{
  "num_hidden_layers": 14,
  "hidden_size": 448,
  "num_attention_heads": 7,
  "num_key_value_heads": 1,
  "head_dim": 64,
  "intermediate_size": 1216,
  "vocab_size": 2048,
  "hidden_act": "swiglu",
  "norm": "rmsnorm",
  "norm_place": "pre",
  "norm_eps": 1e-05,
  "positions": "rope",
  "rope_theta": 100000.0,
  "rope_fraction": 1.0,
  "qk_norm": false,
  "attn_scale": 0.125,
  "bias": "all",
  "tie_word_embeddings": false,
  "parallel_block": true,
  "init": "trunc",
  "init_std_qkv": 0.0233,
  "init_std_o": 0.029,
  "init_std_up": 0.0334,
  "init_std_down": 0.0334,
  "optimizer": "muon_hyperball",
  "learning_rate": 0.00996,
  "beta1": 0.95,
  "weight_decay": 0.0,
  "lr_head": 0.00444,
  "max_grad_norm": 1.0,
  "warmup_steps": 200,
  "schedule": "wsd",
  "decay_fraction": 1.0,
  "decay_shape": "linear",
  "final_lr_fraction": 0.1,
  "batch_tokens": 65536,
  "max_seq_len": 1024,
  "doc_mask": true,
  "train_tokens": 454600000,
  "max_steps": 6937,
  "dataset": "wikipedia_en"
}
Each number is 500 + 40 x the weight over its row's rms, rounded and kept within 0 to 999. Layers, rows and columns count from 0. Numbers have three digits each. The size before them is the row's rms in percent of the matrix's.

# q: layer 2 attention query, 448x448, rms 0.0233, rows 59-63,123-127,187-191,251-255,315-319,378-383,442-447, columns 56-111
# k: layer 2 attention key, 64x448, rms 0.0234, rows 58-63, columns 56-111
# v: layer 2 attention value, 64x448, rms 0.0233, rows 0-22, columns 56-111
# o: layer 2 attention output (transposed), 448x448, rms 0.0291, rows 0-22,64-86,128-150,192-214,256-278,320-341,384-405, columns 56-111
q378 121:502515494328510488523365498515535398430455498498507510486537510513494469524554526514494490456495489542543513502502540566518512506477492519504522447447510491543506500482
q442 145:490594491329512540513436474507465391480456478500502491533536429546591509500519657484463502455624476548608518494494467573536535502439532505521488402441498507582505549507
k58 133:504503493433488573526466512514550471452465496552507498532432532522473543528468454481520483515534459434448496487459464532446511482485516475495516413470514489477506520500
q59 103:472537498530476527519548487545522519460502508452523509495503459511541475452388522519521515503518454575512507507505532434548480491485496515527516397482561498540517504509
q123 103:478491482460505517581548464506552455556518485479509519529578548501542531471520410521482485467460471425483524502519346575495495498476572543505469547516440494503505561481
q187 121:465475501515499540481573459497540511483501514525517513422511569492456518496490466509519507491574489553569503510486420504485482459394544542521518475482491533521510513515
q251 126:483528474604518464412559521517519559510545488502516508445550516505611528483438488522490469452504441555537491501518430546525482486447505547494496460474565491529499501495
q315 104:507440495434489527510586512535558426502510503523494499552438522499575457465460509512505512534510485484480517498484570514465514508481534509466516537535537505478487521487
q379 103:488517474618519458485493535509488488494523501533481513529460545480450517419450446495498482467499519535518513514512482398455503463398498546525529489406494485520501487474
q443 130:492493507605536476470586554539486574461550506483514525490503503494342521489501557482503534561484499523461515538510473469466472477474471515515515503411445526445514452507
k59 118:526497529465522518423473519502527504534414485499470503593501426519524479512471534520478537520462564453543495478474583367561508529479517527515526408498487466495501448500
q60 090:455439482427511542575460491487459344520525494511525486448483480488527490478439519516498542501446483589394508509513546524398515456465511490499546511528439433459494443524
q124 108:513512515479522516480412455456527426548547506583517514484463514516486515537505535484494519549406553486493518486473405538470502518529543545522479493482516416467536550553
q188 123:512486471376509528501477480494475550458525490590559514494468466532434557490614419521528451520561547465455505504482530504438497540438528486473530546463518485416529497483
q252 104:469481481494508463536467466503491553423558488467488498356543490504337579447510413556481569502373528520479483496500590507368469522470501485475553511446463446428493545538
q316 110:517492520452490545552504495488516523312435507524479503468457471462447527546575532550485456538471499458535491499512435475460540468520490519498565587516530489361515442499
q380 120:492495486383511452488468485523466560526497488511525507454492527535465491476535435519516485578473514514530507506506447459524479499455573520523530591504535494445512607525
q444 120:489513505459502458453388497537499326521592497557551535484517476497508529517504344513516514582470508409498504517493540542533499519485512458522549579448545521500520559513
k60 116:497498475418503436486373548502381689526541494484532502432477493527414465441473396508502479532531501639516491493475550402596459504516496560498448469495522523572487540488
q61 107:546512455482519458487463532494581518464475522406519511518474515480444519468503443504513494518407507480435476514492501381485550478517526471521504549495516517473510579476
q125 112:519506532567519484464456500490472498483570504513537497397528508505609523511486522496466575573495484546463490498512435527419462455480538477543467530525444443455477453449
q189 120:501499502443474556563509534494524526552417508569494487530487476490465483489460319510489482401453508547432503475506445361522501519506485445499443609491516428465492596523
q253 172:513478476529512391504457513519489579491518494531499501408489474499364484473467426510529510485413535511429496499502543535401488527471493464498563573469482497478498512508
q317 091:488471484403497569508456489540606450551458507535443483461566518518464438523482528491473516474515560492425484495490498486510553503478513505499531490524449455519503644482
q381 114:550485453533506460497431555486484474480535498523511515402502431490522475495462379490489499460518536531540483493518469567558503520533477444499505626482481538474494434451
q445 108:533534528456484451484458549507496462565523465538494484531435532493467454544522388473475506463423511558457482494501476451523494548502485493497425447547558460583508506550
k61 126:446532531417508480550532475547459478407446500465499482536497477517401472526540440498510499526544501464344503498484468542556489481523514455525546518467529482504490455498
q62 105:489473514452488579478501526491478366562517509619505508528561478505555502571421478495534504440431523451530486491486472591512522547514515528490471509579572479493511551512
q126 114:491476495415482547488579483486510356450621497532504532553425568534588500479506430486497516522415494413521499482504442430459514580477477480500554507503482505409493484524
q190 110:498525486471496481479472518536607454495458508485485475588513468479416460564468556510491506432513507488506499494528515480507488480496450450519499478502517471462491504519
q254 129:499530525532543535484616496529509498471396514489455519511480498468480511526554503509509495497602492516459509493475529553424515514526469538528495455547498464602509588468
q318 111:553500482512474563537421461501550583464478467550556488542400510490486521517479553468505540411496569529429494483490476530439483501477441461529511477511480515460490440487
q382 103:497518493496486467523477478456518430448561506482446493487512450489484434474436488507491491454562466540535491486529599560479487500544471508506542510493507499567485418461
q446 117:446553505446511479469468483450495277536552520479505518571456520522567444544463528521471472593582411474499502499529486527512499501543437506517516442522515523420500588492
k62 121:504572485554494531502440504514461457413557524449527478461528477491515394495483468472492457450484460445535502487488510546566509464483531481527447535529540535436494444489
q63 095:511533480537499527497503530440553490401440518429508490518536485482509447482577538508509492418477536508514501493537542510494534503556512486481521542522546494436481434485
q127 120:481482512395487555535533527477486469482386505474480503531560466474496517506517459514531518507540496526485489494485522522521506536524509479465454558513565489496476426519
q191 095:536481457448471513510578522445546456475485479448464518544542475484468518445465514476506529422503564388473492531536497526544552547482493521483518423499507443500484434514
q255 116:503482534501460557514541515506460505503499510537467467489553545510404530452464525509502499562600516454508521474503583603505508526536521469457553550543516587475484474494
q319 108:495506480513498547455527495440509426473444501547497480577557463483475513495482457512496443458513524467669500502514558524565511488479503454487535484543518509351482468456
q383 109:510510467508487511486603518505532475425575498458497485494499577479492521514534475521521487496582530385536521520504467478463546549494544536481542549527525446425493411499
q447 126:477512514568507483569487470510615432481491509495458485452526529504448535538507472475478506415507537442509501491534474563479586503512501479510474552507527528517498455546
k63 113:511489515487486530516514508510513536410511498469466499548454486507642562477473489532488498504618471458441477507479417403463492542503483500496496467525516464529506529510
v0 105:529516533539483575460399503549418409490500512507485488491536504519497510479474556538497475447447527486491511484462562388498485464545558515469516491498461501563513594487
o0 117:450525499574561471475548535430510530533421486517531497472501508527565480467492539537458512493446467418514515525493514586469500475499400618505507480489537510471549510489
o64 095:539530472427537491482514534467524533468538564483488510498479465490470552498588527488497522585401508569520513566458424528465481462519550483433542499473517440505536515503
o128 093:462524500443519484527414502476588443498507529498462460565554500496461441465489548512447489483563504484544513559510531447449568503445479528484474576447545570433449504529
o192 099:452511513538472484483522585446476523520498468484520455531526507502416465467458420586524496464551429522544416436486496473566507460473551465494480463548490621468525469512
o256 110:487477456547499476475459456567513471483515513553533461576545441532531536482534456486449466507451548461434549513512515559534463580423425466486497521443487489520519419465
o320 108:520514505517479467403558476516510535525481498454487458477491537497446532526414495457534516496476514493525568479523495540484454515572490459543530576525446515432468419512
o384 082:528507495455503488483423474479538571485508499504466551423469508467547494542449446535563463498471426487545524461518454457515464569492490522557546485515481528546513565534
v1 098:540508523443486414401469592528539466476498479538487483459524535508487417474521511483493474542520493512505498521455465437450443506490543479485464422505532476491499535466
o1 113:536470508469510513411408500437531492555549457466483538454425499511490531528433508449489436531412513500491482542435435549421454511538448560485475489527486534540439557541
o65 095:511493459466459496416471553510504466553484485521483523535464514449508528495530378527476457437480459565470489477505442540391473602512478531557499457516448573574548458517
o129 096:540441478533557481543488516566496574485479445460537495515522523496420422439452597499491449483473455471495507505507517526495498466379523459447481566505508529431455481585
o193 087:506509438464448507485483485482481511458476483522458468552539379481484513507545529532525535513562505516495477509532488557493544437472438489476601462478552448459583474437
o257 101:475543469563504532576512461444514507611508544538448507538470461539554456487517505510518523466409529501453516503569518491559542482495505421575540511464484477459519445538
o321 107:504492526489512441493448475510474563558502495398537516530492459503538528531430503485498494485520448418545589449497561456498590531496509551484521542402503477493495537558
o385 088:497506481442488478501528475494491490523503503534491522508480529444589437511589525499463529495482535560439475482537512438526457528517483488539469500481541465444531540550
v2 098:557482522501493527505524515483510538500398500583550451533501497527523486519518491503478482433509498518618511476487488607555516431462446506468486414555507494427507550518
o2 112:472502516506517483479495493432533498513539529526496501508465449548548493495536544501528510469482446557480534455544488441515488559482491544488568536464524516480553439464
o66 092:465473464524465551508565567473453508552482469438445499487502561445483507482501513444479489487490450514452598547499464555437509451443431495470435494463474559538546533429
o130 096:522483518471577469455531545473585547567498490511512524468508436451506500529488599447457521453460509538480449510545440542452495592460511510482530556452506464494522425538
o194 101:468509466513518468548446484518467434520518503528435477467470421521514483496516534519467538526584469420387521533538512503530433422495479493533522507483497416456465533518
o258 111:573474583508487450451518497501491556464452498481546502520515495546529516486562509466547500500440518524490530562496440446462512525492544525476548483515524499480487427562
o322 099:491485553448401512515418567539464469530474547531512520510538545466531497543526477580544511504406565473561571511514503507489553541612491526584528493463446466550425494471
o386 086:537521488499514488445548466508489524469502524507468492489494526516472524509425475513533500504381575502527484454505529491576561521512516528518506516517468482551591502496
v3 099:515470492486483484528550508443487556425423488509506552440594511461555531529508485498511520616474480492499502470515541516515468566514524500571516531590504441570508443530
o3 112:441529482540568485500478506463582504520477516540481481444509518449450556447519415565521517440567520542474537512515492501555441507484526482523489506526453522492513536592
o67 094:508527533546514506498574426488455484566521557526436423551563538554564494456523551490468493539467520538533446504525501447515485477524499506455582458470479560560534513552
o131 095:468485504481525443483481502534528497480484482511432533578472489453409489521479491466459520443574472484481522472461474439557499498485499475509493492447480510417567477418
o195 101:501512580428448440496533483529491393521501489558512486492472512499541525507568426507583495433511529529482425519514559543557503587487494474507461444481487484568482477500
o259 103:470506504499528529593550537462439473473575470504546548511419440480508484590510533454510483514506504504447495535439457494525512437469491493550492519610484523487505558474
o323 101:496539521482495513446436525566526544503531552443550441519472486481476532457527442445488547495545464484500538436497500507460511596503513496458551527497488520439449482495
o387 091:537531531503434482492519498498528487495528443490502528507565531523472455499449500516522453547485543450556514515534580509483505466505536542519476466479558497504503425443
v4 097:542475516514504434503477533479498486566482468481482497451542440458479520444505455500489490412546433527480492504504514518536482554489463487522467484512574448491496519519
o4 114:443540526593457499513432507473510529528493566466512512460536557489474564499556492503506528527491473431508529450478519482488496593516513489520468475445512499516549573546
o68 090:476531480488506548506494488529447514449455462503445517562475439433462428463486551482551550456687451447448544454466492555493506496533525518483499564566502392427493431519
o132 095:536545499507465508514532556485515431487418504464435505515486476552439546481486390495484512530449446575483463474499493596467520462480483546454452482554467526505529458434
o196 089:551462474466489534437527487507503476562465428510480515389502499455481489553551485411481531619399602500531460510575471540421452461567444580508442436546469500539493484472
o260 103:495499562538463452421486534545490482535500511536544437531534589492517517502498513490473497523607455477445501486505496456510567504477465488528531500438476530504457537497
o324 101:430516522481498548545493444501458528534562479603486546548543579503440503441524456425512480486361446565462565506545528538508443514475553512525426481459424544536451498472
o388 092:468488538439507517483552504524461486496485471537547481469499562512567545562553526498475444500525509560546418578496502552464419458572558496506469454495472568523507501513
v5 106:556431530403483545484454471512434555496462471473458508510425494505487570498496525499522527533480477429432491508522435562557512502504494503473494501482502501557518444516
o5 114:467547513516481517498536529467461490474508523530470484469544519547500426569486512477514496552463566503537497515580567442472540461544480462501490489537434538437499421452
o69 102:529486458522499457534523442486545515606448523574524506519460485430579509500556429485443517493533555460513550508471457509467437509513529519506530519509478476483468547468
o133 097:466495478559505466448438526501459554467490505523463578488531593475434543494411487546502454452582491550452528537479399460504492472503458547481445516603542533477510492511
o197 097:493481513439469505475569551482512452559504547551503454458503472530504482516414486519494487506455509482607506470509528503505514567490500462506510497530568473480527532450
o261 100:498465514483555557481460455610523462536527500524520523491471532520531509500593415522506501527521477462464403559482561499550460566438514567538499590417468594538505523459
o325 107:541430506465364511482524496492480489524489530460502539485506479543508513490562480498488556494519514558531525489456490535520471439523511473479519455442479533484427456478
o389 086:437484580525481542480527516476443447442513503444538418473552565520453514473493540523489547539593471536530512491508509553547465501447503424484465475477496549517516502542
v6 101:520518536482525513443481501538488533445526513459536490540496463496489516470514391513587517467586539508489516485481615502492474479505505520469482558476518526547485546519
o6 112:482534429423420488531447521502465516497444499454455470493477537465545435478462471458455510548414556406585523528473450502428527498548424589445486461490495485518479508535
o70 094:432464508640456516570575473541496503548532481465516564532484469541542462538462553507437527509484534538496531549518473480495491485456522440534524479533555527461521539502
o134 093:508539545500493496467556528502590428472422540538565489424500445493522502498499523470566506421563498469540461436493534510497517490493521530479540486486501479494462501500
o198 105:511435502501555529501506504545483502490495534473532500492548545494503466510440603540523480540507484451550472536404515479481522479513487456578568502527458563419539497475
o262 104:502542544455551441466536486435446390456483468562451527475551524514463542492506473500417553494594466561503511490561437495527420457524466506404423476493540514526552517492
o326 103:491525504493542516407489479486501483528473518476544458466446499500453445537523551537519481513455499533567494490535445517511571455487482524510377529492512515532464457520
o390 092:513478387502482477553396544488590476551470509479558505537497484496505555484483460521534477460427511429512525475563530517454506550522484458541501542466606460501531525450
v7 103:552465495462516456526469512505473546464469485492543472503446517513530516429455449462516478526494494500489488500525522421469496510549472495487472574427449467504502537523
o7 107:567482513508462521489526461428505528542510516526493489487541411535505520516556413546497508555494458500439508465574529604502528569476538510453440447467447519444514517440
o71 098:507551433503505517474456467509495480505523499490494482529552600497550524463491584474499545428481496573574504470501565505519559454473448548477461456530546515482441581577
o135 101:461516498503544465505522518513490506554492506480471510500536438513479538510383474528562547472432445485469511448530465489548522502477522493434424545510513536488477486499
o199 099:516517498484465460531539545445495406478514559461437525565529532482458521492525568473492510457494468469485520443509512477516427549447451561550525444477498458521560421468
o263 104:563414532509419509398511453473538454458507447560423542485466512520460428484518453575468508555508452458515440469468486510553512474475447521470519521545464506485535494477
o327 112:535510554534455536530487438517502521499527490490451488483498478456460560527490449495526602479526523489537483592452591522536483525533462394505558513505533479448535455536
o391 095:495606502577494459517440481494515540487501492497499570534517436498509500551536502542465522479500543540472433469506504516475492525532493496465497491499492496633476447525
v8 101:449530478473491518509474581513496456464473505567477439502495535484468459511570510487478509474469505461522502475477429558441525486503496449520526517554503525423480532480
o8 117:471539449424467545491512470528488565527491513474504483468500484577537450510449564503434466514464437497442545472496553483516475471505478464529470598511508486543549472489
o72 095:517454530527530466512480486553497519475501450569517537568500590517496503466524524507541507478533464488506514523448433578481566502598455499546484457497444486526472498525
o136 092:436479530530467583583499551411461433418558532495447443502516541463478496485481517465538432398470516482501553552464577432452553494448473538512489510467523547480475454538
o200 095:548517568508552531452454457491495541533435485505507461453463467501516438485512470569519545483526519466466479500461483485533461456497496462434518501493489469450546584468
o264 106:461541470452540447507551495488489532502494495478533454406429532502542553488489507483503532605539499483563506480537511541458486528530536486541561465493500479493495552515
o328 103:526495529509479552533519492555534467462469458492507517526535530495560510525470475478508534579531489459551479544519501504503461513471482515485518481559512594464549477522
o392 095:474508515477478595408457471450557427558477477402463460510521501538517500496521464495503486505581558578511505497503494519573486478495489442434537471465507509504507466505
v9 102:465546498478502476454453526473470514538426501496467524493551497466486426486396524544515479462522480490526518504488539450514474467567464483445487519475556504405500483500
o9 117:456503518488498530520539583451540546510549515514519456454526545476536509438507536552515509503508530424383429541481442553487465473463517484524484450536462518579512476584
o73 094:469489486447508463542482521515475522446409452432549521519561476574491544530516516481536523489616509508500524385565490473443550467476462515526481457510528465537466597456
o137 089:538525597607460540530500481524430524516472574543450484531499461570521480511508468463516493446523559429535526459546568539524485515466488497502509501437552500482497551521
o201 093:513492522483447505494507458471423449397492499495513503445534541505497505569514530481624405549525452524503476501558452467519521532532497461497491449481512521545487469498
o265 108:533528457589511540498472502498543502531522539575538539450489515431493505457553478456486578539558535508516549585443462558564468527436498425418579519528426536509513481433
o329 117:484561519506507505448464460534492453462534473573481486474439527488445529532493470470509486500523463608470544493492499533486531531511512516552487520530408531478486504529
o393 094:428507504473461500478587415561503516464570605435446469528484532451511430508452521496535461544526507506455519499434480545527464431519540518535609519571553493467519442559
v10 102:511525468445476542500483431571501442502477497563516499537532530493583524462467410455482497523443535573461522517498537509538490475483541493521447498468554481504501518512
o10 108:487551462533491550504511570481559505474519506605500485562560411474512522520514588476486554530461503481513505467473526483562462488469469548534521456498461485493545407407
o74 098:496465481622539554525524492449467539490485499562534506484479479490374509451560488456550519476613511460561476554472508553494492457566497486443456570524544539484493574519
o138 090:508480490527480444512513476489514476486477487602503482460460536552522437448434497520498487476479479416413504482558501476456483541540407522506488532527454486468508467546
o202 086:569489544540555494447474529469451496564498483501486474452438460543519503508497476603538544477438512493507509483539467468433515582496495488474509435508548424441532535497
o266 108:534493529431536512567466572551478507514520543515489489496531522458469502524551503572422467498433492567536531470487460480512430467456510456552556412493534527521396488524
o330 103:541469482498514465523488507472534525504461530451508547584474488499457542474454525550508562457520481504544483528470467415517534527508558455551477571540514486545477440433
o394 091:540519486491487483453446496586521396508522514449494461538474524508488509448436549523523481466631509515484506522452562475516555442506526517444527551527467491484544457537
v11 097:580504500444498466467562540498540448554582518521498472509429434466518453465437502514543522527466523467488488498529502477468469480471501553473495517513460464495499558516
o11 115:473534479436494515522518479541425543490523489502474523412483456561417476465494499427528478484569468513551512491504574538531538486479546480523461540516494494538502381445
o75 094:516496493515516497475484544484489443506465570497466541473485574494540533465549419538434469577390515531497436506442474464498428548477424539465471437528414543525375558520
o139 093:507493559519446544532408459505513527494538493453537546598480526479510446500505514520517527518538522589489486412504498435546505436468527509405512517493545528515501543502
o203 088:527472516531550495495476438477421547525486478536475541570447489510619552528569518473512494505477465451522529497444537540417591507451459483512519543441504461521573490499
o267 113:497502515523432554498541506483570542479538526529562440549566506470487495522484595488478487441492474421456525546549445459521508465576508451519514519477454478476521510452
o331 101:487483472554482494490585443550548468474475479512480533535499572545473567535458526520492465552505481480530538463482440432500563512558486493512431525502513511474507460515
o395 091:463512532500505486501537480484482496514477482475516475477468487498496407491473467514510516453502540455491497508477559451566467541532466437418501495525554471503575548528
v12 100:496547412542515612496333509509420422432500506503516482531477593498478434496478585448471460452473512507433489516504487557502483464489490540537560424495557515464488517509
o12 117:536541483525536543471564584494541353540482517528506527450445426514485425502449547532409515479538450551473532464398505579536500449507528483561509542517582453480506465527
o76 101:536485529526461543452525508462522526482551524471450519505530498463565507437450402519506494458379548511538463516546478503499483546507498476456475516488460570459494516509
o140 098:475479543506379484478534484508474523449474459471539531446558417477496505578471429520468513521442480430485522503569498502523508419499515500536452401471497389516486505444
o204 093:526479522467549461464452398552477563501450502402547479535500511537507467487520449491524501486542444522478487468446510479489413490527391522485552503429468503459471480437
o268 094:452532445525505500461476462575547551479392470614522453525478510454486516454555441475560576495382491504522512546533549543546580533446472541550512474611502470528536441482
o332 110:523515417536470526494481521458488412544518493514496473433491579507537571536527519465522458500460517481471503520548512475476545490558519494519489431500534504532477471513
o396 091:457506570502435492528481521540440523550519491431439472524529485465509521566635480517486515553502475483467508483548522418434420426478537483500492525467472503474469513451
v13 097:513477503415476514485566518480521519499433489523506493508500508484441574494543552491484520450442484503537492492517559518365488522453486511497495432538547480463492463508
o13 116:563479497540527526415539489495544504540521538457553504525491477489450561494494452445462526556541503537542503554500565467505475508567485563447540466498491519480581506535
o77 108:505567544563447459560513537491473492497559485486512514534565553501544477481551605526544497430457481505493468535512468401456494569574500575510505484529478556624553487500
o141 096:427535496533543497521442459449530529542452523478497458490543531545444457497465568536467499530464526541525525513531433542494531470452479479461522495470506551505524596592
o205 094:456468515427488545452525525478509441434447534506559470557523520572503530483495519519513506474516508418470503454595541537529515449492618520406443513462469554467498540468
o269 099:506451453526540483545501549571448563461581560477428504560484512508535527534606446495510486510475482562574479512494496540500539466420436510539519530497545531445472445625
o333 105:523488449494496427517471534458494493469476492476507497522491500517523544415490438470484425495455452532498560424436477520458515551483573443525491452442486526507497529508
o397 088:446479458530511531493460471492564503534429459539487535533517471545462535475473480511449524432416613514505529509527564467496483448499503494454516478513539449511467478400
v14 096:565512475526516543582496482497486425435506528487535461543458486475454589548466512478482465502518500458454494480488525499556573486468441469530452456403526522596505468497
o14 115:474528440564493526554436530580532531476494504479544510581482540514536451513497499418460529559576496587534495471517492460508562507573444410500465455444476515482518420485
o78 094:479432519517470481515547462526472522520606526439363494485565423521537505386443572609489482514492473474508500506543558531538563552401586526483494488468595415492425497471
o142 085:587471482430537490457495467507465547486450434464500562463517488461533499525504489487484488482582490557522537467535529547473513509521539563513517455510486539514468505521
o206 088:533475532449514476457453539535567495460566553549533525501421514546468471495528518521495481504499477475526504508449476428448459514531484511566540399481566557513505525505
o270 111:530587476545503517485505539460435487495472490506610449484509576453447461534511470486509540452489499464466512490519536504509421455526458473520550503544449528504545607544
o334 112:474544475495444481485526483538565496523499494497529451446573580482423564528496500570488552529439570537506531541512508498506470460490464458526541568553451619510578481423
o398 086:476522472424506522485452459501497431520427543521512524455510545462570436472444574455471515413497492436524502506463494560478492479446508539558501477538538498511529501504
v15 102:521498553531501502585499491483511519466558505529561513465511426498456475484592512545492498543525439486403495497499505558513549449462465511459579505452578533485493460492
o15 118:497510425488436455560482565517492562590519543430408489480537611504465512521491465490570556463420459566483497424446530469509493547588479497527535399473461542520466532523
o79 104:500486525486540472484495444507503443502409477493516527568537512420478499521438610484505504515428523548528497493488527457629434518513553489477447544443504506493520482469
o143 098:505538485513500497516494510499439495506480469528477500396471537503490520483499483425508565501536533487512528546512547560478526502454451507434525475510528502485585485512
o207 091:490502541520504519475559511477536445474560540533461504489481440529544549517531490455546489423546500531474503536480518505454528520475517454524449500563537477481527541502
o271 108:526531499440513521421493497518469569496472467488522481442481474503523453500536422526532419481501489506573503454473492509496594491511475518494454443483510487625455493415
o335 105:523481508499452484511552511524556483495520447526471531582512453488491500460526463518509448545575480548500500488477504556506489476492440574513478463503535503518415553532
o399 096:528466549479473539585553530420486513416460485555415517564485470589507486496495522535489496545540543368402464523429477508557517515539451520515488459537463506538438513547
v16 100:476488526576476481443461488481443485594492530481539501450531548468524557529437565495504504483457569452476504510487536548441477482564481522519527555581466498447496535503
o16 113:449527468486494455537466569506439508474514479581506469477520508509495492461508538471475511518445539413547503545535524572533471505561499450451575519548545484540450486544
o80 100:460471493483547500519453479522538450506489518444509509495422468528491518508561417513410474577478522500466472504469494540516468539540542539483510488426483448461498446529
o144 097:480458541460504496469525510541567535516568558461482520565475487473521561519497409527484468464473433517533497568485455383516484499461493456421513541529533505548539469536
o208 087:460520503416485560553538522472480502545498566515496490495486435457524520495537475558562412518487453569445491496506479539490461448409539475532492513495453472521555521512
o272 101:565542515478479466519480458535483501504555533547550534533519536509526509485474474565543526530558466521492480505525454553474527554522422497521490504506493501591411548457
o336 111:504546475513528519521485468552381488518502495533479414396533508453434463516585491437549552484487502563464502448454421413517493519427469512495526457516439517494486557584
o400 086:574504561509497553499509534476493537504528473454522569518505499546491450506560425484491514515517545500430515487503483454465507434503495509525445481520478546482483450491
v17 106:505522509507494497499465455497512431461502500484502500486478417502425550550505553490508473461443515488571498487495534548576540503510463477487448496515529549571515400496
o17 115:538474426510555452502480494477512624523465561475491463447474515461441472554450482484520486488534552522513457538505477497494571453524516451515612443619438578534517522529
o81 102:496535469460447527485574469533514539392509530477452536501472484485527571473544472528477524579455429466485514555548457481479489520542556495477507580486512522456444602494
o145 103:537572575518508503452526535504571542464475451465496509463508408448435490443502479443504512489504561532579474461485434470519491460433553524476505475510465446516553476483
o209 092:514491469539577496461497440562527535491489497557501548464491461472532404535535459522534464478436542521552483521446561489465500490492492484521490548450477513441516511530
o273 103:502452512432485498499467577552440538471484502517479480496557496489488501521495529502548522478542489523536507436530504457565457501460472494478490446412502414513474484492
o337 112:484574488461419580493563430478514437567573538489431512479529534563464529468458557582502534544513497558521516570474503455531471477508498473512531561450538481479512466511
o401 098:406485500526492486529454507472461443561447495489595524491537569492509559543471490484513492527527477483509504500492525430485476524550456478596464449491492537528484386488
v18 101:521488506517511456483536515520482535565454490479515493468484494488477571451554577508526506551577489499530492503458532495455416534547508520459456423513449572623505489514
o18 116:496543529477562446503473478504450461496501498492448534638474525490529522570490487504518502527491476555537545474427430509488477540523485548523510440500477446492441536632
o82 098:524493539537514488463481570462474564453477536483533488521493488515445420514530529470585542467545548482516511515531442445498568504454616478504510526539541510528535490549
o146 094:448578481569458504520500470592508444466582493418469477526532489522453557481605575527452439456491502494497491465509568416566584433547474453536438518540503491495523515472
o210 089:444434432489457545548615476475534449541516506546488456460605563427461499510398534441445505463517512511513535523483476513488436525428492416442492564506418512467468480498
o274 113:493521485509435583540467429580468476456516473455545526505562482516543435450514521556428520449464457559474523502514522551546493566524449551514534422520482414493490537552
o338 107:464477510481597432549561583475579476505504444473461504433500491497496503543473508552508460486533447555508515572511377508576486526565503533427493507463542528455520460453
o402 088:508501538552530500435455542491500474587481510560492511577486494501487439477596514521477517548567520418519490507539523454507449483501459473502517541444480512527501475468
v19 100:495489514554530470474565571591485489400497518446493493457550493506474445520482500476467530501527473434534485503542583567412497466565467446521572575524569514482479446491
o19 114:481486440449510502478480530535451470552556520581512439506485521523470548465476548530438496513438510506474515542523428455484515474503527486418477548563523594557479527497
o83 099:480488539477487529545530519466486609549521421512464579476462466420502492514550513483522443500452464479546530518512448425472481480542550535501439547468450498529538550495
o147 093:483516493533529536488469529527492500479443528418521498491528479556528458483466477479527508481493494533538564489468558505515534476436449501478444465481536541489526540560
o211 097:528458519542516477499490496483518539498542442530487618541502510531489567537661438474534548481579491515481500542466461568503433538455546466494433518512511513521481460499
o275 104:460510510443562480525514537485466495530514502518539552506424484545552509514419476516511445501471466505486488520487456528505471464506478486559448485459483517507507432490
o339 104:547566493547498553501487438500517509525499532475545504517458465519490538489501583444506559516483548493489501517483516500561505526515530515557587593518517487478478512530
o403 091:489480485576503495442472455555532499488435552419520428557539506524566522493478557464538504467467582485485531510450538493494542450476469492473553509520511518528533483490
v20 103:579436498568535557454506510513489445461549498489515464471497510532579519485402499472472519441481535480435516514496617499462534485453453485524456500590479498454511506477
o20 116:487398483376510485469475519448543503537515545482523426455464488453521476486496444448539591459406513517532566526503548548534465470488591511519481517526465530440523506452
o84 093:559567507541490517465452426501521417468424541471501559437475445504521481482511493521476545587435505494521469483483534504528509491569501467532543506493556479486481427539
o148 094:474442454485515503435543600498549521484493480549508438533550458449434435532498456516467474463537491464537505448535403493474493546412428493601505495553546486451485556528
o212 101:510531521473499520538489528480457472513460468536499455438529525532445497444481505468454467554519447536430536507495464579528485512501525492465428510482418537504577555538
o276 101:513537500401475493517519557505470635506551446461493463435601420475528523509466536490497457512482508507529469480474525530482564469438498461449472474492490435539560558536
o340 105:511508479524545526486527524517516498520504471493563485458545470504500536599519473487441501510579407432583539451533561485487490514564557404511524534553575506559511573483
o404 088:442545543454491526470574539486476467525542535485469531514430523446523451471490489477554522493505480585545467464492468421497462466500464530517447513511448534537472494473
v21 102:533559523475487505526593482511467483543531534534510501514528597504594428487476478485508549480461448496433497512499508582454486497498468549489525487517550485442485465492
o21 123:495472532515511469433520563453491477485483477473501526437516410563533504523520548466464450539552476501553552571491559491499526470505440512451545506444524495509497509511
o85 096:456547457484571501560516491528481511500544463409527495521527488520486550539537493534506478436437533495531526481531518496491491488533511504557497514518502437535507506506
o149 103:459497496553421546420519513492480461531493514588473497546532501454491476484471369540506515476557570470503549502462548524445563540504509380484497412501499573517474496397
o213 094:481467574504487448497480560423537507568549531529491510561444552527517455514503493460482461502528508519444462462522453522468438472489465502504511528500515505593437481502
o277 106:554456492432513505493474490575531560452452546553430505492504511512572523515502511501521511493482501484492463430467473449483554556472482464483435417505498449501453568458
o341 104:461483441591495513480482505562451468560419486506629574503411440522479471438562536512511490464475527515505509478533493559484467494534515471555511488550444554498471508479
o405 089:501461538488433510507545545534536474500562536497459454514480500448457433520396468530477483529559543434515497475533556413481492511515596517458420474442469491461523515535
v22 095:529568512542497486534562512436371436564421505526490499566394502501484489557511486548470472544478438469542497499566495533570479468506490464476461454471516508502499520482
o22 111:491438502522571511533489541588535487489475493493481432523531524503432575538503573538531483438433527552485551445509511538506523464558493456528535500515468497536474442528
o86 092:455516458488553509485550486454504455453505495491500464442475507490465469482486466429565497522556471547561529554581553451459476524447463487527510548543561563530516469509
o150 097:486514555472419545489477561630519548533546464463523453462571466630454421491503471473464505512408471409484473473408554558584527442563493486468535475479519500480480498519
o214 092:428558493537542432512502547514508488448483455448504542485570491468488460462510473478438581432513488520429472517490473565476490461493567541476484573537515462477457528517
o278 104:484483514513503551500511519520565469442503462494556540485559441501566531564449538489488481437449511418520511529428496558418485465478509559478503581542491504491569468495